Weights of a small GPT-style language model, trained from scratch on English Wikipedia: 9 layers, a variant of Muon for these matrices.
Each number is 128 + 32 x the weight over its row's rms, rounded and kept within 0 to 255. Layers, rows and columns count from 0. The size above them is the row's rms in percent of the matrix's.

# layer 3 attention output (transposed), 256x224, rms 0.47, rows 97-127, columns 0-31
size [100 102 101 108 104 104  93 106 100 106 112 100 108  93 101  99 104  98  99 105 100  95 108 101 104 104 101 107  95 103  98]
[[158 152 214 158 148 130 136 109 200 152 123 172 100 116  66  68 137 100 128 132 105  98 129 109  92 150 107  94 113 180 154 118]
 [ 75 102 152 182 158 134 118 142 103 151  82 139 166 103 107 133 136 122 151  63 162 185 128 131 111  66 108 181 126 156 179  67]
 [128 168  48 161 111 121 123  69 169 150 211  94 128 128  52 111 131  84 123 108 129 173 180 169 128 101  99  95 157 120 102 121]
 [160 155 130 123 146  78 149 150 133 149 107 135 177  93 143 115 148 143 163 158 150 109 159 109 143 189 119  91  93 113 111 135]
 [167 118 140 109 132 114 130 138 144 136 145 128 130 133 139 116  93 122 199 109 137  59 158  70 160 217  83 170 125  77 148 122]
 [187 106 110 134 137 155 177 119 136 108 131 133 130 112 153 148 145 119 149 163 147 101 114 121 154 138 160 118 162  53 157 176]
 [ 91 145 106 144 170 136 145  59 119 148 101 160 156 136 176 152 131 164 102 132 119 126 180 187 147 130 140 139 138 106  98 188]
 [ 95 163 171 124  90  97 113 185 121 110 133  93 129 131 167  76 107  99 148 131 129 146 131 109 151 156 124 120 185 129 147 127]
 [129 117 152 154 114 106  90 158 107 117 151 141 114 141  88 125  76  96 160 122  96 128 113  82 147 117 174 126 127 156 101 128]
 [142 166 154 177 156 145 140 139 143 151 158 135 100 118 144 112 105 150 179 151 102  82 127 122 141 167 178  85  95 159  84 163]
 [130 132  89 152 156 185 106 118 141 114 123 126 121 152 204  88 150  95 172 202 127 165 130 123 124 145 140 127 151 138 157 111]
 [122 159 183  91 127 103 145  59 179  91 122 113 206 178 177 147 126 137 144 113 149  63 134 104 105 127 144 102  87 115 137  98]
 [131 118 113 153 131 116  65 100  73 143 121 111 121 133 121 152 128 222 154 106  92 186 108 106 151 130 134 154 124 232  88 124]
 [185 103  97 135 132 152 143 146 103 115  44 134 165 117  89 137 153 154 144 158 143 175 113 120 145  55  86 147 141  98 131 128]
 [150 121 162  78 132 130 164 147 149 116 110 150 202  80 143 164  82 157 170 167 152 119 119 190 145 110 113 129 125 163  91 106]
 [149 105 141 124  90 139 131 142 111  96 133  74 144 190 108 129 167 110 125 141 116 129 182 133 107  96 123  45 186 144 134 131]
 [ 74 132  76 145 133 117 167 127 107 124 131 121 138 177 166 122 100 147 177 128 120 152 131 128  90 110 122 132 123  68  94 150]
 [160 129 158 168 134 140 131 100  87 120 133  91  73  83 104 113 125 139  80 184 128 102 138 142 119 125 184 150 105 145 155  91]
 [ 64 101 141 131 139 113 193 123 141 142  98 234 139 169 141 206 125 107 110 133 180  93 170 197 100 150 134 157 152 182 161 131]
 [103 142 162 168 122 210  93 137 138 136 122 134 148 143 119 139 143  99 156  63 136 158  82 129 161 158  86 184  97 105 100 120]
 [121 176  98 135 161  78 149 142  98  38 142 170 131 206 104 103 125 135  97 136 151  82 117  99 105  87 180  98 129 115 119 113]
 [198 135 122 171 112 135 127 134  99 119 128 119  98 178 198 151 170 152 116 100 106 116 104 138 136 129 151 103 105 142 104 116]
 [155  96 146 175 129  94 121 108 121 147  89 140 137 137 164 169  81 117 154 128 169 138 121 167 133  74  88  88 127 213 170 115]
 [ 41 126  91  81 106 130 102 223 191 148 123  70 125 140 182 141 122  72 163 107 139 135 113  78 102 132 124 141 116 143 121 145]
 [129 130 126 168 109 109  90 135  97 156 134 139  94 192 110 161 143 149 132 123 188  61  97 123 117 115 147 162 119  66 123 100]
 [111 112 112 156  97 120 104 128 157  93 131 124  65 134 186 136 106 108 162 158 132  83 127  84 117 130 124  89  76  74 128 138]
 [128 180  80 126 160 143 153 113 156  71 118 142 151  89 106 112 135  88  64 127 131 196  89 150 109 103 135 110 112 101 153 102]
 [ 84 158 105 110 125 132 155 107 154  88 125 139 127 141 173  98 176 118  63 165  95 169 127  99  99  99 142 134 123 137  88 107]
 [116 109  78 139 132 152 142 102 135 113 181 105 104 110  95 121 126 187 101 125 133  94 194 155 108 172 139 135 148 101 168 125]
 [156 140 137 148 147 115 146 160  94 113 168 172  39 106 142 113 165 136 128  92 113 123 100 126 193 119 117  86 117  78 162 139]
 [105 129 122  98 136 185 116 151 156 158 113 114 167 172  89  57 185 137 119 176 122 181  50 157 133 117 121 133 135  77 106 104]]
# layer 3 attention value, 256x224, rms 0.0558, rows 98-127, columns 0-31
size [101  97 107 107 102  99 101 105 102 112 103 103  95  98 104 104 103  97 104 100 103 106 100 103 110 103 107 100 103  98]
[[190 190  70 133 102 107 145 143 221  91 130 150  89 129  98 127 170  95  78 102 124  97 178 129 127  89  70 120 122  86 177 124]
 [191 136 156  69 104 105 116 101 116 167  91 103 140 108  98 148 109 166 143 146 129  74 194 174 125 112 183  47 130 129 100 116]
 [163 101  93 144 117 146 126 117 134 110 125 101 119 124 147  97 167 142 124 136 179 140 127 153 136  99  75  72 105 145 128 121]
 [133 101  84 130 131  86 104 145 117 107 126 211 120 115 189 164 128 157 113 120 106 157  56 121 102  87 121 140  56 127 101 142]
 [107 196 187  38  88 150 133 112 130 140 121 131  76 124 141 178 160 135 141  81 149 129  91 141 149 195 110 122 112 108  68  83]
 [152 134 126 109 109 162  99  82  97  98  94 111  93 177 147 116 124 163 221 137 165 153  99  80 163 106 112 140 153 100 114  91]
 [167 109 112 156 162 116 170 149 110 167 102 161 154 176  87 117 138 190 110 131 167 119 142 156 129 115 115  78  97 165  86 124]
 [117 122  89 114 168 131 118 179 170 163  65 162 100  82 111 102 121 136 154  96 141 141 198 108 193 123 119 134 136  92 141 139]
 [148 106  84 110 164 142 172 130 149 142 121  70 212 166 117 126  97 104  91  95 126 150  70 134 120 179  94  94 105 118 166  74]
 [108 136 142 105 119 114 153 100 106 152 182 167 148 150  55 105 100 125 119 144 180 125 149 168 136 173  77 101 108  25  76 151]
 [110 134 141 147 120 128  62 205  85 153 102 115  79  97 131  91  82  85  99  96 123 156 190 182  69 170  98  96  95 161  81 118]
 [138 192 170 107 128 116 141 181 134  96 112 102  90 141 129 117 130 138  94 165 181 161 108 132  78 115 141 111 134  97 133 117]
 [120 121 167 133  83  92 104 123 148 133 155 114 141 140  84 107 104  71  86 160  72 140 124 157 128 130 170  79 107 123 147 113]
 [131  68  68 158 159 147  83 128  57 127 149 122  77 142  86 166 184 100 115 128  58 120 105 110 128 210  80 120 101 153 133 135]
 [116 147  71 113  99 111 154 136 143 130  75 180 144 111 129 166 129 182 107  64  96 165  83 176 150 175 127 167 100  34 122 138]
 [120 155 143 142 134  52  90 136 147 216 145 108 149 104 153 156 132  92 138 200 148 137 110 112 167 146 131 126 163 133 149 147]
 [163 155 207 116 162 150 114 177 120 109 134  86 100 145 125 174 104 109 143 121 128 136  75  98 163 171 101 127 123 107 113 143]
 [107 164 142 118 149 135 106 123 106  81 166 128 120 149 174 180 146 203 171  89  99 147 123 148 186  89 209 116 121 130 123 162]
 [186 138 104 142  88 139 155  99 139 101 125  57 104 101 115 127 151 135 156 180 152 148 128 104 129 172 157 130 139 141 176 133]
 [168 130 137 128  80 140 176 113 140 167  86 179 127  95 132  79  96 126 145 102 156 115 139 104 124 159 152 118 165 138 152  79]
 [109  57 152  76 158 114  96  74 139 127 119 156 126 123 124 107 133 136 106 135  99 159 112  86  95  72 142 130 157 144 125 122]
 [ 77 103  66  49 136 161 112 193 145 105 120 118  77 190 101  99 119 130  41 109 130 154  97 165 164  86 125 222 141 133 148 103]
 [147 134  91 155 175 121  85 154 112 122 117 133 140  90 123 137 165 208  92 124  84 102 153  73 168 110 140 129 161 117 162 143]
 [ 83 162 127 129 168 111  98 143 137 120 111 143  85 135 175 160  86 172 123 148  55 155 141 146  53  82 117 108  99 128 135 110]
 [103 120 157 134 133  97 105 101  91  59 115 100 144 135  91 113  83 107 112 111 117 186 125  96 134  94 124 170 136 160 131  81]
 [125 126 108 111 145 124 138 122 150 183 107  67 104 156 155  81 137  96 145 128 112  66 150 148 112 172 124 127  86 115 104 143]
 [175 145 158 170 100 150  50 112 155 126 173 133 118 169  92 155  69 113  94 103 190  85 146 127 140 122  93  65 118 126  90 173]
 [122 109 136 108 117 106  84 113  80 181 127 132 152 155 186 151 155 149 145 159 126 111 120  36 107 111 101 166 105 164  89  98]
 [143  80 119  68 100 137 122  68 168 129 109 141 149 193 103  86  96 134 148  90 145 145  90 147  47 125 182 176 130 114 151 130]
 [157 112  92 105 106 108 139 126 135 144 101 126  78 135 194 168  53 138 163 122 114  96 127 132  96 157  98 110 144 107 161 119]]
# layer 3 attention query, 256x224, rms 0.0677, rows 128-143, columns 0-31
size [ 96  81  95  88  87  79  96  76  87  86  93  84  96  98  87  90]
[[122 111  82 165 101 114 119 135 157 191 179 138 130 129 121 113 161  93 135 149  69 143 108 201  95 126 109  69 113 102 146 149]
 [ 96 165 155 148 136 125 117 154 114 160 162 100 137 104 202 115 144 113  99 104  93  73 151 158 149 153 154 110 140 134 135 173]
 [ 93 131 121 166  80 153 161 127 140 116 168 124 206 119  85  87 164 202 115 155 133  41 127 107 112 136 131 134 101 119  51 144]
 [ 95 132 123  42 101 115 124  74 149 165  71 117 167 138  99 111 185 143 131 130 110 174  77 150 116 123 116 149 141 140  99 158]
 [110  83 127 112 148 144 157 137 170 111 143 126 159 106 106 130  60  97  91 105 132 136 183 116  96 114 113 160 117  94 126 142]
 [123 171 173 139 122 147 166  70 159  86 102  90 111 168  94 156  95 140 133 125 140 120 149 220 118 129  77 145 135 129 180  94]
 [154  83 113  55  91 158  81 134 149  89 141 110 167  64 130 120  78 169 165 173 150 177 104 164 134 144 125 155 163 112 164 120]
 [120 139 148 115 114 140 126 110 151 122 123 171 158 108 134 122 140 186 134 127  83 172 123 162  77 134 145 199 106  80 164 137]
 [136  69 119 155 124 146 115  71 156 122 159 170 108 120 143 147 108 185 130  90 189 144 119 117 145 117 115 136 113 111 101  95]
 [ 98  92 112 113 104 125  74 100  88 153  81 148 129  83 123 165 128 138  95 100 124 113 126 139 174 140 133 146 179 154 128  95]
 [116 170 158 102 138 143 206 129 145  98 193 126  98 148 100 205  71 167 122 177  98 147 107 130 106 170  60 117 227 110 110 149]
 [106 150 171  70 176  91 142 143 106 127  94 141  94 129 161 150 100  91 149 150 155  87 119  94 162 165 127 153 204 163  70 132]
 [119 132 119  90  71  79 114 107 159 150 137  85 109 142  93 130 112 122 139 169 176 122  91 127 121  96 127 146  84 123 127  86]
 [187  44 113 110  63  77 100 120 150 150  76  94 106 176 154 201 117 158 152 179 113 134 116 165 176 139  88 210 185 162 129 132]
 [200 117 158 135 102 193  76 141 141 117 221 159 137  67 108 168 101 122 138 130 162 129 181  91 135 174 103 140 174  70 109 124]
 [122 111 158  92 128 105 127 156  96 189 129 103  96 137 125 150 130 197 127 156 153 162 162  90 108 120  74 137 100 152 108  80]]
# layer 3 attention key, 256x224, rms 0.069, rows 128-143, columns 0-31
size [ 97  95 104  86  91  86  92  94  88  93 102  79 102  91  97  88]
[[155 178 155 160 137 130 178 147 144 113 150 152 107 117 156  80 188  59 131 115 168 117  86 109 141 129  89 109 102 101  95 134]
 [122 107  83 167  68 111 108 112  50 157 131 101 123 161 161  61 129 135 149 146 134 119  78 192 127  73  68  85 149 127 161  91]
 [157 113 174 106 138 118 159 119 134  97 131 115 129 138 121  99 152  36 107  46 109 140 105 150  93 153 111 112 128 137 158  88]
 [120  85 147 117  52 101 134 161 108 104  75 170  88 145  80 170 156 135 125 181 125 148 168 141 132 139 177 143 158 113 164 125]
 [104 121 151  79 127 200 137 143  88 185 105 147  93 169  91 129 103 167 145 100 137 143 132 168  98 103 136 150 107  65 107 134]
 [151  76  77  71 144 105 139 103 126 181 156 126 153  42  87 104 105 109 111 105  97 143 124 144 126  95 211 155 130 176 109 110]
 [125  68 143 115 135 107 136 139 124 133  86 118 130 198 135 118 142 108 130 163 149 162 167 132 175 142  83  85 186 117  89 121]
 [167 118 169 112 196  94  92 172  77 125 112 131 102 142  92 118 115 131 155 172 177  83 147  88 105 158 146 101 132 107  90 149]
 [119 169 150 108 140 104 141 142 118 123 126 139 155 158 138 106 185 164 143 181  98 135  89 185  80 144 120 116 123 110 144 189]
 [107  91 186 139 132 158  95 163 110 212 127  98 100  99  96  80  76 128 129 158 147 114 116  90  77 112  47 136 143  73 138 109]
 [221 201  82 107 162 142 112 177 145 126 141 165 117 106 138 142  91 108 140 162 134 171 103 201 136 129 152 112 134 222 133  95]
 [ 87 101  60 139 197 152 165 134 128 140 139 164 113  98 115 157 124 157  86 136 161 114 136 153 123 136 168  97 130 177 138 147]
 [143 122  82 127 211 107 149 153  29 160 108 164 116 217  86  71 140 145 151 138 188 147 162 151 109 122 135  94  74 118 107 109]
 [141 132 150 140 132 119 111 157 100 121 158 130 131 203  94  96 138  82 107 174 135 140 183 135 177  57 134 135 137  99 149 182]
 [111 113 101 147 117 154 151 122 186 150  91 200 147 126 188  81 136  94 169 164 137  97 149 158 156 117 130 154  94 114  91  83]
 [137 133 132 193 139 184 102 108 223  95 174 102 163 140 144 144 132  98 175 125 147 140 133 116 114 109 122 105 127  76 158 155]]